Part of a small language model's weights.
Architecture: rotary positions, normalized queries and keys.
Training: a variant of Adam for these matrices, 208M tokens, 6991 steps.
Each number is 50 + 10 x the weight over its row's rms, rounded and kept within 0 to 99. Layers, rows and columns count from 0. The size before them is the row's rms in percent of the matrix's.

# layer 3 MLP down (transposed), 256x96, rms 0.17, rows 174-196, columns 0-47
088:71 37 32 40 59 72 54 50 51 59 42 45 53 51 46 62 79 47 54 47 58 50 55 54 49 55 58 46 55 38 55 54 61 59 58 52 42 55 53 41 57 51 37 27 50 60 49 55
099:58 50 58 34 51 50 45 39 58 48 51 58 63 56 56 59 49 59 39 43 48 22 61 56 46 46 47 47 40 48 50 29 60 69 37 51 42 56 65 33 68 43 33 56 26 44 45 50
104:54 46 46 38 45 70 46 36 49 61 45 55 52 54 53 26 47 56 58 57 37 54 63 44 56 44 41 45 48 44 49 44 44 45 34 47 39 47 56 39 48 37 56 36 71 55 63 50
099:32 65 67 66 43 74 52 51 50 50 38 54 58 54 52 50 41 78 42 52 52 57 56 56 59 40 48 56 35 43 29 60 47 42 43 54 54 33 44 46 40 52 48 53 56 62 41 49
106:35 55 55 57 58 48 56 60 59 37 43 49 49 54 43 49 49 44 47 58 53 62 43 55 42 37 37 56 43 60 38 46 37 50 47 45 41 48 60 56 51 45 59 59 38 71 38 60
098:40 59 50 47 51 73 49 61 50 54 48 47 50 37 46 41 63 64 44 49 55 66 38 47 61 33 38 50 50 22 33 47 49 57 61 42 57 40 44 57 55 51 30 48 35 51 43 45
107:69 35 26 53 59 44 50 53 38 65 62 41 44 62 47 55 58 39 60 45 51 65 56 59 43 47 64 64 35 54 58 56 56 42 36 48 45 54 55 54 65 60 42 59 55 75 57 58
095:65 43 39 54 63 48 44 48 26 44 46 44 45 57 64 34 35 37 57 34 46 46 65 40 37 64 41 68 53 49 49 67 61 59 49 41 48 61 43 48 42 44 54 57 60 54 51 52
108:40 59 34 53 55 46 50 41 48 58 66 43 50 55 42 54 36 55 45 52 53 35 44 36 53 42 42 44 39 49 82 51 59 52 39 33 50 34 61 48 65 55 70 38 33 42 30 34
100:49 28 47 44 49 48 59 60 51 49 53 40 46 48 45 56 39 73 43 47 53 46 57 37 41 56 40 43 48 53 50 52 67 38 47 30 51 52 54 58 47 47 54 47 67 23 41 39
107:61 58 61 53 60 45 22 60 47 65 39 73 49 64 64 35 50 64 40 44 51 64 25 33 50 55 56 50 46 49 49 45 50 54 47 54 61 51 56 37 44 44 62 57 43 53 34 56
093:39 73 60 67 41 45 57 53 40 37 40 49 51 40 66 40 54 35 45 59 50 50 49 39 56 52 56 50 51 55 45 59 51 54 55 45 46 61 57 61 58 32 51 53 52 48 59 60
102:59 46 43 37 39 60 38 61 59 50 31 53 52 38 42 52 89 53 48 52 54 50 40 49 48 45 64 33 40 61 63 53 59 57 40 65 58 45 51 41 59 52 42 39 59 42 61 48
094:60 45 43 34 53 38 38 41 67 51 50 53 51 50 37 47 74 50 64 44 46 49 40 52 48 57 56 30 47 59 58 47 28 52 62 54 46 43 42 41 39 53 61 43 60 47 42 58
095:54 55 47 50 66 58 64 42 49 47 39 57 43 58 44 36 40 43 42 58 60 59 48 48 49 43 59 50 34 45 45 70 40 56 65 33 67 37 58 60 52 54 50 53 58 49 63 45
103:68 39 42 48 41 70 54 62 41 41 66 58 41 37 56 70 38 74 46 35 46 48 53 39 59 59 62 54 43 53 36 57 51 57 66 60 64 48 51 52 57 44 33 41 21 48 38 55
103:62 41 60 34 44 59 65 50 46 27 71 48 39 52 46 50 65 52 47 54 40 57 52 39 53 54 56 43 41 49 21 46 56 45 69 54 58 37 58 46 46 45 55 43 45 63 38 63
098:38 48 54 47 53 41 46 24 40 55 49 49 46 61 39 53 50 58 35 35 36 48 46 39 61 53 50 54 64 69 49 61 60 37 47 46 55 50 57 47 55 46 39 42 41 47 36 51
106:45 33 42 36 49 69 53 46 58 60 56 78 39 43 58 48 40 40 48 65 29 55 71 50 38 41 42 57 50 46 56 39 47 39 56 45 59 37 55 48 70 54 62 47 61 49 42 60
101:34 51 43 58 46 43 40 45 58 64 40 46 43 55 46 40 29 33 55 47 47 29 40 35 38 69 56 61 48 59 48 58 50 64 59 47 50 22 56 41 55 41 32 53 37 37 55 51
097:55 45 66 41 64 55 42 39 43 61 34 49 48 52 48 52 57 56 47 32 50 55 74 53 51 37 60 50 41 50 63 57 54 37 39 59 47 57 49 46 59 58 66 35 42 51 44 35
096:44 52 40 45 48 49 47 54 44 47 45 41 56 39 49 49 42 48 48 45 53 55 63 32 63 59 81 43 48 41 47 40 43 47 43 54 54 49 36 68 44 53 58 41 56 28 46 57
099:52 51 51 48 55 44 26 32 52 56 61 50 32 68 59 31 46 53 40 47 53 45 40 51 26 50 35 58 53 46 50 59 48 58 30 42 48 52 50 52 55 52 45 50 45 48 54 38
# layer 3 MLP gate, 256x96, rms 0.184, rows 175-197, columns 0-47
100:44 41 45 60 33 33 46 47 47 79 43 29 58 56 51 69 48 42 59 42 64 63 40 38 56 56 49 54 39 49 45 37 47 67 47 50 72 48 67 49 44 35 51 47 49 65 50 55
098:46 48 52 40 52 47 67 66 36 49 64 58 55 65 74 45 42 46 54 50 66 55 41 52 48 35 41 39 39 43 50 49 45 54 54 34 68 64 44 51 49 48 58 39 53 63 47 64
105:46 38 37 51 65 48 44 74 44 45 49 66 35 37 37 55 49 55 46 55 42 28 36 50 57 51 51 42 53 49 51 46 51 41 46 49 58 50 43 50 67 51 51 45 55 75 61 55
111:48 62 34 51 55 35 43 40 36 38 59 45 53 63 27 42 46 62 45 64 63 40 28 64 48 49 70 50 45 41 38 52 51 50 57 54 63 37 57 59 61 43 56 67 44 43 60 45
101:62 40 55 63 58 43 43 39 56 67 46 64 51 41 35 43 42 58 53 52 45 41 47 45 52 45 48 40 36 46 52 44 48 46 45 42 61 61 39 31 50 60 55 50 60 51 63 37
101:50 53 51 60 53 61 42 51 56 61 61 40 55 62 59 67 35 44 61 58 44 40 54 53 66 54 55 47 48 60 63 51 41 54 41 58 48 53 40 52 59 44 64 42 67 45 67 43
106:59 57 56 56 48 49 64 28 61 52 43 43 48 56 47 44 42 48 38 55 57 35 32 59 75 52 48 20 56 57 57 61 53 39 60 45 38 70 44 46 73 49 45 47 44 47 34 47
097:48 54 44 26 37 55 50 48 73 53 51 47 48 56 58 52 59 46 48 37 46 49 35 43 34 41 51 38 39 48 61 47 50 61 64 40 48 23 59 65 62 38 59 66 46 59 57 56
091:49 59 54 43 38 58 46 63 60 66 75 43 62 49 37 61 46 54 52 51 42 50 47 50 50 65 55 45 37 40 69 38 31 45 66 53 40 49 46 57 61 64 43 35 54 55 53 43
101:55 66 48 45 52 44 35 36 56 33 52 74 76 52 36 62 38 48 57 29 61 32 36 59 62 64 45 49 57 37 45 34 60 42 66 53 59 48 47 51 58 52 55 48 46 55 40 61
098:36 74 59 49 53 43 56 34 42 45 46 56 33 39 56 47 41 40 54 47 45 29 45 39 58 54 50 43 59 50 37 53 35 53 34 59 49 50 47 55 54 40 72 46 45 63 51 54
096:40 34 45 33 59 44 45 53 38 45 48 62 43 58 57 40 44 53 46 42 58 58 46 40 67 58 64 49 31 40 49 37 47 32 58 39 32 51 51 34 58 45 60 53 41 48 36 60
093:40 46 55 38 53 46 55 40 53 58 54 39 57 59 50 45 48 58 38 49 54 29 64 45 29 46 51 49 56 63 31 54 59 51 60 31 48 45 66 55 63 53 37 43 66 46 45 42
103:47 49 53 58 46 55 36 61 51 59 68 51 54 37 55 50 69 54 52 39 68 35 55 60 49 47 53 49 51 39 41 52 49 44 59 58 60 35 38 61 63 47 41 51 55 46 50 61
103:57 39 42 57 56 36 52 37 43 53 62 48 47 43 40 62 65 46 47 57 68 65 59 65 71 73 52 48 59 52 48 51 40 53 36 56 55 68 49 42 51 38 55 49 57 30 47 54
111:25 55 30 51 54 57 52 41 44 64 39 42 65 51 46 47 48 45 51 59 54 49 46 49 53 49 55 47 45 35 47 50 54 56 43 35 50 45 40 56 45 32 33 50 46 49 37 38
093:37 39 30 50 56 43 48 62 42 36 59 40 50 49 30 59 45 53 57 41 39 52 51 30 49 30 40 46 58 76 36 51 67 57 50 35 40 42 43 35 56 31 59 53 30 50 55 74
098:55 57 58 55 48 47 51 35 23 58 68 55 51 52 58 39 55 58 29 23 57 36 48 38 43 36 47 45 44 35 41 54 52 55 53 55 42 58 41 46 63 58 52 54 36 56 69 35
097:55 60 73 32 45 56 55 47 63 49 81 36 53 60 34 38 44 62 41 63 42 40 38 52 43 51 65 54 42 66 41 56 45 36 46 65 58 58 48 52 43 64 53 54 55 54 75 52
100:47 53 55 44 45 63 53 51 55 58 62 47 47 59 74 61 42 46 41 57 56 49 39 27 63 59 58 36 50 51 56 59 47 70 41 46 48 57 48 61 52 55 49 39 56 57 47 36
090:67 55 48 39 58 54 54 39 46 56 43 54 50 58 66 67 43 65 55 60 56 43 58 30 48 52 40 60 64 63 58 44 56 61 53 41 45 46 57 44 66 33 59 62 52 55 52 46
096:47 49 47 42 30 51 53 61 60 49 32 51 57 44 62 52 36 54 35 56 63 57 66 40 57 46 56 47 59 64 39 48 57 55 67 45 44 63 27 54 45 42 37 70 69 45 50 49
099:43 62 38 56 32 72 48 48 46 75 38 45 51 43 44 61 50 68 60 38 33 47 63 50 49 51 40 49 59 79 50 53 43 55 51 49 62 55 54 60 60 48 40 47 60 37 47 56
# layer 3 MLP up, 256x96, rms 0.176, rows 175-196, columns 0-47
097:62 45 45 48 44 35 56 48 51 46 54 40 63 62 52 52 57 52 49 43 53 50 44 39 52 42 36 63 58 35 48 50 50 62 46 47 44 52 52 38 26 48 34 50 57 55 46 27
106:62 63 35 40 44 51 39 50 34 57 37 53 51 38 65 52 64 44 55 49 50 71 51 36 51 45 39 44 35 41 33 61 55 64 50 67 19 54 56 46 45 51 54 50 69 59 44 65
101:50 71 59 56 56 44 45 56 58 25 50 61 53 31 53 62 68 56 54 46 42 68 45 52 45 53 61 54 50 50 42 66 63 61 50 61 43 31 54 24 46 50 57 45 65 42 49 60
104:53 43 38 70 63 60 42 68 46 55 51 73 45 69 33 56 59 55 52 64 54 40 55 56 60 41 50 39 69 47 71 61 56 35 50 59 59 45 51 64 52 42 55 50 67 43 48 49
105:56 53 49 47 36 43 63 50 39 61 35 45 39 46 51 48 62 62 57 50 36 54 62 42 44 35 49 42 64 33 56 55 43 46 66 43 57 50 46 52 35 57 36 45 50 54 40 51
101:51 40 38 58 58 67 47 44 56 54 39 55 56 58 43 35 68 51 64 42 67 39 59 53 45 47 65 40 59 44 44 41 38 67 54 39 49 43 55 63 63 61 63 52 51 48 57 61
104:53 53 51 70 45 54 68 51 60 53 33 65 52 63 48 50 66 53 41 59 63 53 35 60 55 42 75 35 65 56 69 52 57 43 44 53 47 49 37 47 53 43 51 44 48 58 52 48
105:64 65 62 43 33 65 45 50 58 52 50 62 60 43 48 41 48 48 37 60 53 58 43 58 38 56 34 61 55 35 54 67 50 53 38 54 41 40 34 54 40 39 43 57 54 45 38 49
098:63 60 53 61 62 50 33 46 50 59 53 52 51 35 31 45 41 47 55 45 47 61 52 63 47 45 41 31 49 43 64 45 39 51 69 55 69 43 42 58 55 58 33 56 53 50 46 25
108:50 41 44 33 44 40 38 71 49 57 48 49 67 59 39 44 55 37 42 42 57 50 47 52 53 55 61 52 53 49 51 53 44 52 50 53 44 60 69 45 47 39 52 47 66 60 54 66
092:52 49 76 56 44 59 61 49 47 41 54 52 56 54 66 37 45 47 58 52 61 48 45 66 43 52 71 45 48 44 59 58 42 40 49 35 66 48 58 53 63 24 42 47 42 51 57 49
097:37 49 59 46 56 48 56 43 49 48 43 60 39 31 45 37 27 32 47 51 57 45 52 49 25 47 36 50 43 47 38 49 40 45 51 43 42 53 42 33 48 52 37 61 54 42 51 57
093:49 24 45 46 64 48 55 51 52 53 46 72 50 54 52 51 46 44 69 55 47 58 42 62 68 58 41 49 44 38 60 53 46 45 74 59 58 55 47 66 48 33 64 65 50 51 62 48
100:37 45 35 46 45 53 43 56 48 30 53 38 55 46 46 56 55 57 47 46 45 63 47 50 33 60 51 37 53 53 18 48 61 62 45 54 35 63 46 48 46 36 50 47 47 45 56 46
101:49 52 73 51 38 54 46 43 43 53 55 67 43 52 41 47 53 39 47 56 58 40 49 42 48 59 44 41 41 50 52 42 56 49 62 46 64 49 40 72 48 50 58 44 64 60 67 37
102:50 54 66 48 54 39 61 50 55 44 49 52 51 42 46 40 45 56 51 50 42 61 45 53 52 46 33 48 68 55 71 36 57 64 48 54 31 57 31 62 44 74 44 68 52 51 37 42
097:37 67 63 58 65 50 50 56 42 58 62 64 60 63 57 52 41 57 44 28 45 58 39 50 49 46 50 43 66 23 43 54 45 41 35 48 49 43 61 27 43 59 47 41 72 58 45 48
106:55 53 55 41 42 45 39 46 52 51 77 58 34 47 30 46 49 62 63 56 43 71 59 57 58 37 54 30 49 49 52 51 61 58 42 56 50 44 45 68 43 57 32 60 51 57 57 54
101:52 32 56 32 44 53 51 33 35 51 55 62 38 69 41 61 55 48 50 54 66 48 44 64 56 35 54 45 42 51 50 47 43 47 49 49 53 53 43 37 45 38 52 56 49 51 45 71
098:62 48 42 41 65 49 35 51 55 54 33 29 53 24 47 51 74 49 51 44 59 63 49 65 48 49 55 78 57 52 59 50 55 51 40 51 25 56 52 45 39 48 67 65 44 56 62 32
093:59 52 55 70 63 47 53 48 62 52 62 34 41 50 57 51 50 46 49 58 49 52 38 53 61 51 38 46 59 41 44 47 42 58 38 63 33 73 65 51 45 66 42 32 61 51 69 27
100:54 45 49 55 57 44 40 42 62 47 39 54 53 26 63 72 48 56 58 59 77 67 44 65 78 49 60 55 35 49 46 49 39 60 65 58 40 49 60 56 59 43 59 44 52 43 46 41